Weights of a small transformer language model.
Size: width 128, 4 heads of 64, vocabulary 512, 2.77M parameters.
Architecture: LayerNorm before each block, rotary positions, biases, untied embeddings, attention and MLP in parallel.
Training: 100M tokens, 6122 steps.
Each number is 128 + 24 x the weight over its row's rms, rounded and kept within 0 to 255. Layers, rows and columns count from 0. Numbers have three digits each. The size before them is the row's rms in percent of the matrix's.

# layer 5 MLP up, 512x128, rms 0.308, rows 33-82, columns 64-127
101:140102122116136109127179097083130174102145121131102113115124098106124128156135124113148139140183178093138138121151172143122104094116094166140168142113154084153102157100155145183150117152109127
107:089171108165087104119124134155138094146086107130102128099100117141149087124101167150096116115166125133149127106138157111145109132139161115093148098123141113113137158112136149148130119116113149
108:098094134102071155134137119121166132138165125141160103163137151116111131090185158145081184109141114097137126127159102172117176144145127122102190123163130167090145119116112133132147125129120119
106:115124111152131137156151114155133106049123164138125137123146106081089105115195124118177144111171141131128109134121103144148128174129169094094130153124137130131099121118121120150095131157153138
097:141130122136112121092087128149133103140121150115094146110129128169109167118128146100175149134100130106165127101177142149115109147109146129173104137122110098120134090137104138172131150109133069
090:165091160124126089120108107136146105129114162116061144162087112078140140095157147123124151133135117097151099149157141123143139105122178133114136136128201138109131122168164137182126093130125152
100:151141116123127136153143103163125145180127127162177109093150095097143164129150130158117165095137116160143175145148141171134140148129128112133119091146166149095107108121121104123113176117121128
098:147098159098150175132150093113123164129173115122101148118102125126131126102119101102151153113100112135105146137203123109153108078149119145150131105119161164115123142111160115084144130165110111
099:125120114123148114157128136116108123140130118135140108109153112136121122122141144119098118164106163163123113100168141147136160096113131089095116103124112112143086190124139137096143127091141134
098:114109132121118110131133131113111144134120135097151095176111145081132110144157144144205119074137177160127142137089132101129147143144127136149112150127149096152157127117089104113112097151124153
101:142123096142125134132095140105088143112097178097143126118112113138149104143111132099140168136137120133077121101121122144155166143138134133185147119116104152090158148130081109118127153157080114
103:152132124127107148124123130105135119114135158115113129136148087073166114058103127157117127110121132160125135091148133108140128109133156124138122117139092096128130085139110109160130103140129179
103:175110115108118133078148151112082110118139090104148100134150128126129152152104148098137119093160106187114123094118127141175099173090128133134100125142120110128125093116092120061159135136124129
100:117133130124123090140174127132090107117152092141078109138115153111164173090130119080141117109149146142138157098083145105128112139103140130101127142119106119137134186166137099147143130122103170
104:162138156142118139127162096161108133113141129110140103157114098119119148104141179115141127137110112104139112136154160166121098110085144111140121108110131098089076132135160100155108112158127135
102:126136153132146136152132110156166119093171184098123084140104124109099115115135111149108159156148112134148151096150117140140110135153075169134146156116132133138145126136123148120114165088137114
096:117147080126111109101088141150123123159141143159144102133108122115121133159143150112128100164109147091157151128124103099143124103158083114102116176125153100074129128177121156133164192145145137
111:126148099134093161078124153164116133135121110147142157115132149143087128134104109132111104129114184169124150126164147157139140094076120098104155107133150148139146085139133171177114125140083165
095:126085114095106113155120063107080108112119101119110165139117149107163150133158135149136117084114156126151087115115091166105165145127128088157166088117157166073160101134099107135146132128170128
101:145086139156174122097118148118131139168076123133147118104122102072137136138115130162135134123130136108117153092112111179159185155150134126136091145121106119142117109099136138148121168098101082
104:126156130101122138098080096101146091132132144102169165149121129132099123106110114067156122139108136127129094123142121129169123109105137080174101114138138072083097128120090140150122151157120129
098:120121104096112153114133121136149128112125137168146112092124117064127090136129105174091095136142148115129122119114132108135139104149175087133169157138124172145137130156120121126130108143166162
093:174115157087093118105104124149152116177109132124136109151141136143147117098143129104124161129124146145136144093149140143097162195101114121128156152130130118136106111134089111166137140088149136
098:147165134101107109119132134135131120119141152123126134121126105111117121110149111151093147137133120149114136123120099132123120117106136048097138150103143164130145104130174100102123117102080089
096:169118115093146070103142086130166109101090135138131098105155134136107174101136138083168149135093134139111124093162109132110126163118132153170168131108119141110143128060098127146124180127112139
091:156146139113127124114136102139188147146116116134074137160126108104177117129110157145106086102148116142111130118139157130125165113181119124163128139120128143141117121078124106105084114120180155
094:117136122169108114133134122121109114151087127105137095095159118121122127134101140109137126139085115105104154128168117106177147102122116130120122134083153105093180099150103105106140098130107123
096:107125158092083153110153100143126165134137104120167120142113103134133117115118100121125131140157165100118126146170123107113114150122104109127129066106119109108161109117121125110144134112156154
103:106106100130136168133156127119187149141083122141133117114110117083151091082167151091141100081104128134135120137096134152118165145142165104146177160130132110092078158124144099114119101125080103
096:115140168072152141104096099125181110122162178118142153124152159123099104101102185165127142152136152129123129125100136131151131126113122079138128102112111128103156104128138159111106078100140107
095:155151097148146166142084118098118104122120134103160159140140142110141127120117100101112134122162124137106142181131100133108159095133134119088122112169126118083136128140114118118132126155144099
096:175126111098113194154098172129158117141149125148129144153161092150148091066113118123132122136143169132109147095138124131118146092112118131101098169144184187114120161151106157141117148096120082
096:148110127119114132150134149139129164119131161166141129165162146090118116097143079098138107138163085139085162093110129089152133179121118135091117149137115134100102156117145135158129129069106129
099:139125175164160130147155126124122142134116129111132140141116127128107134149145131111110098191138077153152135113088156094080140178148104113123105113163120105161115117120102138105136135130094110
100:097139126126129167131082136134135162141113090158137145144154069137094135147130068098118095138140209122131096063119147164087132100110125116094117135115151118158072143132104130112119125116146152
092:101151135116153129115108088161164115147132164121125121106125108134085108134101164146160118083145122109107087127153087101107164179126126093135146143129140122140149100055135144092124114109116122
106:136102142168100136127069122143137156171097120116135158119099128079105137077140087144137113138156140107109170104103124126159174110110148118106124156109182124127158134153133119136166163132124139
106:143119167158128136133097105131116131110121163111179092173109114092164125149137142142117105174127149116125090155125132143129120126160140111096114121112115127064136099141085151149141121093077152
106:151145146100136144122112142125149147129117147112116120098148128135115168076182164144147089153153137155159116119112143140117126127156093160147096087147136143143113166148129127121131163179111179
097:146143139083122115157102100172162109166122125153146108152121145100113144157131129156160109134168122092127125126179093119127158175129147096156106161137096064100120141139118136163120114122154175
101:104143108096117098142138095143112089120108115163122087131105143115087150126128107161133129140133098134142161120131094100135075170129187144124185150130124131103109123160105123079113169128130136
097:102105099080161105118174092138163106111108102128163089164149124145094094151143073143141158153097151144116108138150127186120140105126129126156157159129107123130091144109121125128109139147077171
098:117139116116091162151113162136168119107086118121126137136165091090129155105135133126129114142135093111147079131107156116164149099127165121136104092136123135096092120131114130168153155145107126
101:145153166106079116128094124115084116105148168138117124076128099089109148106105140134122098123111117149157092121164104129094160114163097110169130118117135111165146103117126169136109126170133084
092:146167161144137138109131110093083119177154110124153114071111143119123115147076129137122124139103122150137148122131135119130135123127141104135103105109129094097114141129148134128121147114091170
098:064129110159134140102132132107108126117167105124151144097136175098127126119092141135164142152104163143173116097116127141093117109156115101144101136089133109124090107104123129111110159098102127
097:076120142119114140144150174113121131096130111130099123143116101150139126136126135157135136135146128136081152118172099153156134096125179115087142119088133126090129078111172154147120123146137159
104:159203118137085107109101130158128064150139159094157154139103121139126118169111135160143109169177129112126107113088150187143153136121101082135177134120104150163140105104127141132115130143133124
105:155127154097123152119104133113184133125182107143158151122098133098183123122122115096137164140114145102129123120112148121194118125106129156143128134135185135140096160171119139153138119113111119
086:101106144111160141104139089136150153145120142126139078131139111123120136138120152181150118135099102131110113100132080135131144146090127160143102108108132136123124156133105082099113158145058105
# layer 5 MLP down (transposed), 512x128, rms 0.312, rows 33-82, columns 64-127
108:137109151111127124119117146153169171150118121146098187144134151133158124161147108113178140161084139099173127138200132128139111107120132160151099118105150153143137101130132145158130113115176116
094:112116139176085128160098141157147129113125146117118130107146110145076165130095111170172175168124086122107083110144105123146140105151117125136104136174098110146110110107166136119084131132120086
108:125149090150138134144105111097112163116104128108128096160159137122160126097102128121057182147103147133129111103128095152149151192146109080088153156112144116098130083109146125111113124107164147
112:149135104127136162129096109169135131113123104133131134104134153103146133107154122096076112140098155174129127147131105164154115142153160118179103146096147107144114122102073153099100133115144144
098:145185131132089109127082151132177131126170137115180098132117110144136136116164130116159116140120100149125129171120157100139104125139134168100117107138146138124117161150156141102101136177099111
092:114121102119155152110139141121094161175139068131146107149140173136121149158120130120116090103115137161154087150146121123137134101105163158121127137141105136108090137132092135101119161098122129
097:102126088146163122083101146120106133149137134077150124129097137137114159157107129139146129125125111179123128124160135126131133115154114149150102139136154123089118146137104095136182110121128117
106:103138104121090134127114156142103152126131133125112173133126117146119168143081141142197116119139133107116152124093108135157123172137131090125164140155138080106128114119087134119108153106157127
108:127173111097142122162143099124129121138109145131103134158122181094179178133083143131109155117136126146123179151121161132113106156147153113126094133146137125123139135137116162124107104097107139
095:146124113129122092131159102138100142127133135127128113142136128152117134110143130148133107115143117095121172155134106132165135153110093134114112163074110143122129095145142163094150150122132111
095:128145098131166108093140119137088108114109158135126119113160149185150127125168109119153112148149115134162110104106109138110107148117155135119100099148140122123128107089127130116107131123174099
107:155147100130166116172132110106120174122122140100133061140158160144143058127156102128114132114118154117127107130160126175157155156147115151130172164122128111125125106139138123153131154117171122
099:148146135142193124106075138117159101126116149107093127136095174079126121123131134109158169140119138118131088162122146128091106152183114141121127115137172164144103089146147114136135137135151112
098:124109171128102155098122119080115148147162140137130125117132120088100117170194132130122179093143167131138133130102153137158127096173142100124105157121123153134140129118132124103125138161114097
106:104160132086111139189150090119118106113105150129147105085139120131123137149160120152144117108127120141116129146127103085132107116145146117095151156127110144119153160127132143130170149150078121
099:116130123148103137123129114093136138123186078133156133127105150117116184144119154084083100048133095145109110123083132132143114123138103115085163116120122148148159099085157118123129157109099136
096:166101163144165162122071106156133126111121125092112129107132156104104117161112129145103184155107147131133141106140150140125132129148171166117080123125095156133126122109132149149117094105104128
098:111133121124095089121126149113137170148148112107095114166129119114131110094136097137121147131097097131145084154166149124128130103136142092055145104142142119129107130162122152100147113100179133
103:105125128112130151170089091149131113115123120148174131139148133142114122123219110137095132132110154132097158181100146141148122070145148113095129082138145125137131118124108142171142090099071143
095:127128179112189143146145109118168101125121145126161159143111101124152167118153124113120119108167138109110150119125124118141115103136142102083182147155118125127124139134185171123074153120118154
098:170137124091111161112137132152141117121094110112121181125114125118151136119108127149137096138115143081089108123156129133134137134148129088165142141153175099128143137113140123158168138128109139
098:175102115124125107167140150127175150077143131119115132184123163105134148111151130148161130109144126148103099148123153165136163108116137174145137123137115104103141079167103153146124163125093127
102:102161149142096073108149102126138179164128105119147141115142086140138098133136116130134130147113129114134147117111145151062103138113114124130131109111136133149183154112148108173091158059154116
106:166162130145122102143158112118121146144104120134143136123153114114127113157146148154109154138142146140100076132136185156112130141137146129123173123181133130141172155115129104097145112164188124
094:124127149149077132129116124101091158116120126114139113111106179143133097130145131161171096156163116096158129135105137103120118107114083130083080096104152168157149110119145107133129137086141097
097:170077119124127105135125185117126158128129137184111174148121137117141113121106128152126114090140128152099172156102115121104102082100134153144086151111127147058129133106129137119103127138123064
094:130109100130175134130110182186117140172170112140135154123141113122152120097136090134134135159130138127062170141116131104163123109135108160135124124149134118122103125078088143168141113127106123
098:111124127156111131089114121101117078119104103122134114128114122094142108138140176113120095115154117128133103150134090163138165143131117085175148090162152113159071153102143133116128119142088087
097:137134141158117093115110131096140125095142098129129131123116138158107131154143112125174106118116147157122132088143152094117126096153148134079121119135095137130119086109164117127141094133114140
092:101182097121115127161107115152117117107139099168106120108116118097150093131154111125152131106138104121164147120132067158128146197125140125123131166144141103159141150102120116160151141144149131
095:140159079129098090139084144183075167137151128148149152150105130166114119155115146118111163123128142114124155085106172105106176143147110105093167126132152155141117151137091128106127108135101162
100:161120103152101130142158153103095092109084120114137144150135158201123120114129113105118136169179143115114123122148130137121152091141112141080121134158118135121125170147118130175134126154143187
099:142130116108135169097097152119111087133122121125109152119094143131128148142138133086123126186122160140073140110154095183126121098134129121148130175149144086160085165140140135118142162168157123
095:110100119113114158121160151140085111138098164122089154139090108169115138144138142131127101173107106147159131122132131138102098103113128125117130106088153153108085130146164142105148109133117152
097:134167134144150120111119109165140155109081146116084142084125148115153144123100117103141106099197177085136077121147152093111120141088101166138118112160129141112130088117111116114114144149150112
097:145142133115128150098136115145115097098130113104126125189101104152168156158106150144100093127189136107144100122161162111156118129128127142186100084123186108113113140111150096135207132110186147
100:082165127146162111124135130148155126124140120152121119111145140107151101172120101129139132122115123135122132170139101101148121152177113133067129127126132174148120153104137137124084152078068118
100:163139170137130125076120082082133127125128114082114117129156132110196137115147132148171147139138135150130142119111163128144125123140129141160121118113109134108146106077110127098075129116125160
114:094164089103091151110112123139135119135107119158127158117173113132137161111148100153118122110128139145110107169105112116103114118169129129114112111118137135144136119143114132141133150127122088
100:128127142138092119108087127136148135115122128162131158130143091143110106149129075131092127121081135147171138151122167101171121104114135058070122124142142162130135114153121133111147078145116114
107:167152107142158095122119110137167181128085096120110111170089104136120146152082119140120125103115111166147153154109111102132096104143181149109129142107104172134123112098158107136131173099109134
093:139142132153099122115102134140140109129167124150107105085140142139149162102182083147126157154133085161125109179106099103136081096123120152139103111151138099140111100158113145095104140139096101
109:165130148114147144083119116151133119104079132091155088177144135122149161134094073185170137114167091125141133114076108123135154134126119150085121135193139145116149125153131136147120155107127098
102:139171162125109165162142134113146133124137117108113154152163108147113138150150118119087090128150145131076127091105138115144057137110157110097146114156133118134149110156155170123104120108136141
099:141172125133135127079133151132164135163151148146113163147145139137119161142080102126096167118117134135110098109122138161160132138111088139157085126128080118125121127110145107128114103097104160
108:127129145097150083110176179085143106135146142156154160161113171114112090098157101104139115143091121155172123125144128143129115102118099115082128130091142119139083144103126159118108109124117165
096:130106152152133091120107120099151099160120113108133141130130120142109120125099122136152131125115147162126122114119143149073094133187124089071151098134134122119131150117097121091133172137153096
100:091122140103113129150101111138143119138108150121133119125187097127163125116149149164106147120121105098151106117108155115087146155117068105087166137111187133168149136130093104109150153151126105
099:132182132113110139151128127139145099110112146117095143102161093140162106174115147148147128139110159139108122135123153124107129148171149122099110118105158101107131125123122109105150140104157104
086:147113101108152115105087138134147146103149168069184118133171161104145142117104140140154130105164143103135151120181130121102108116145112095115105099127112142134165078132129116092140090113067120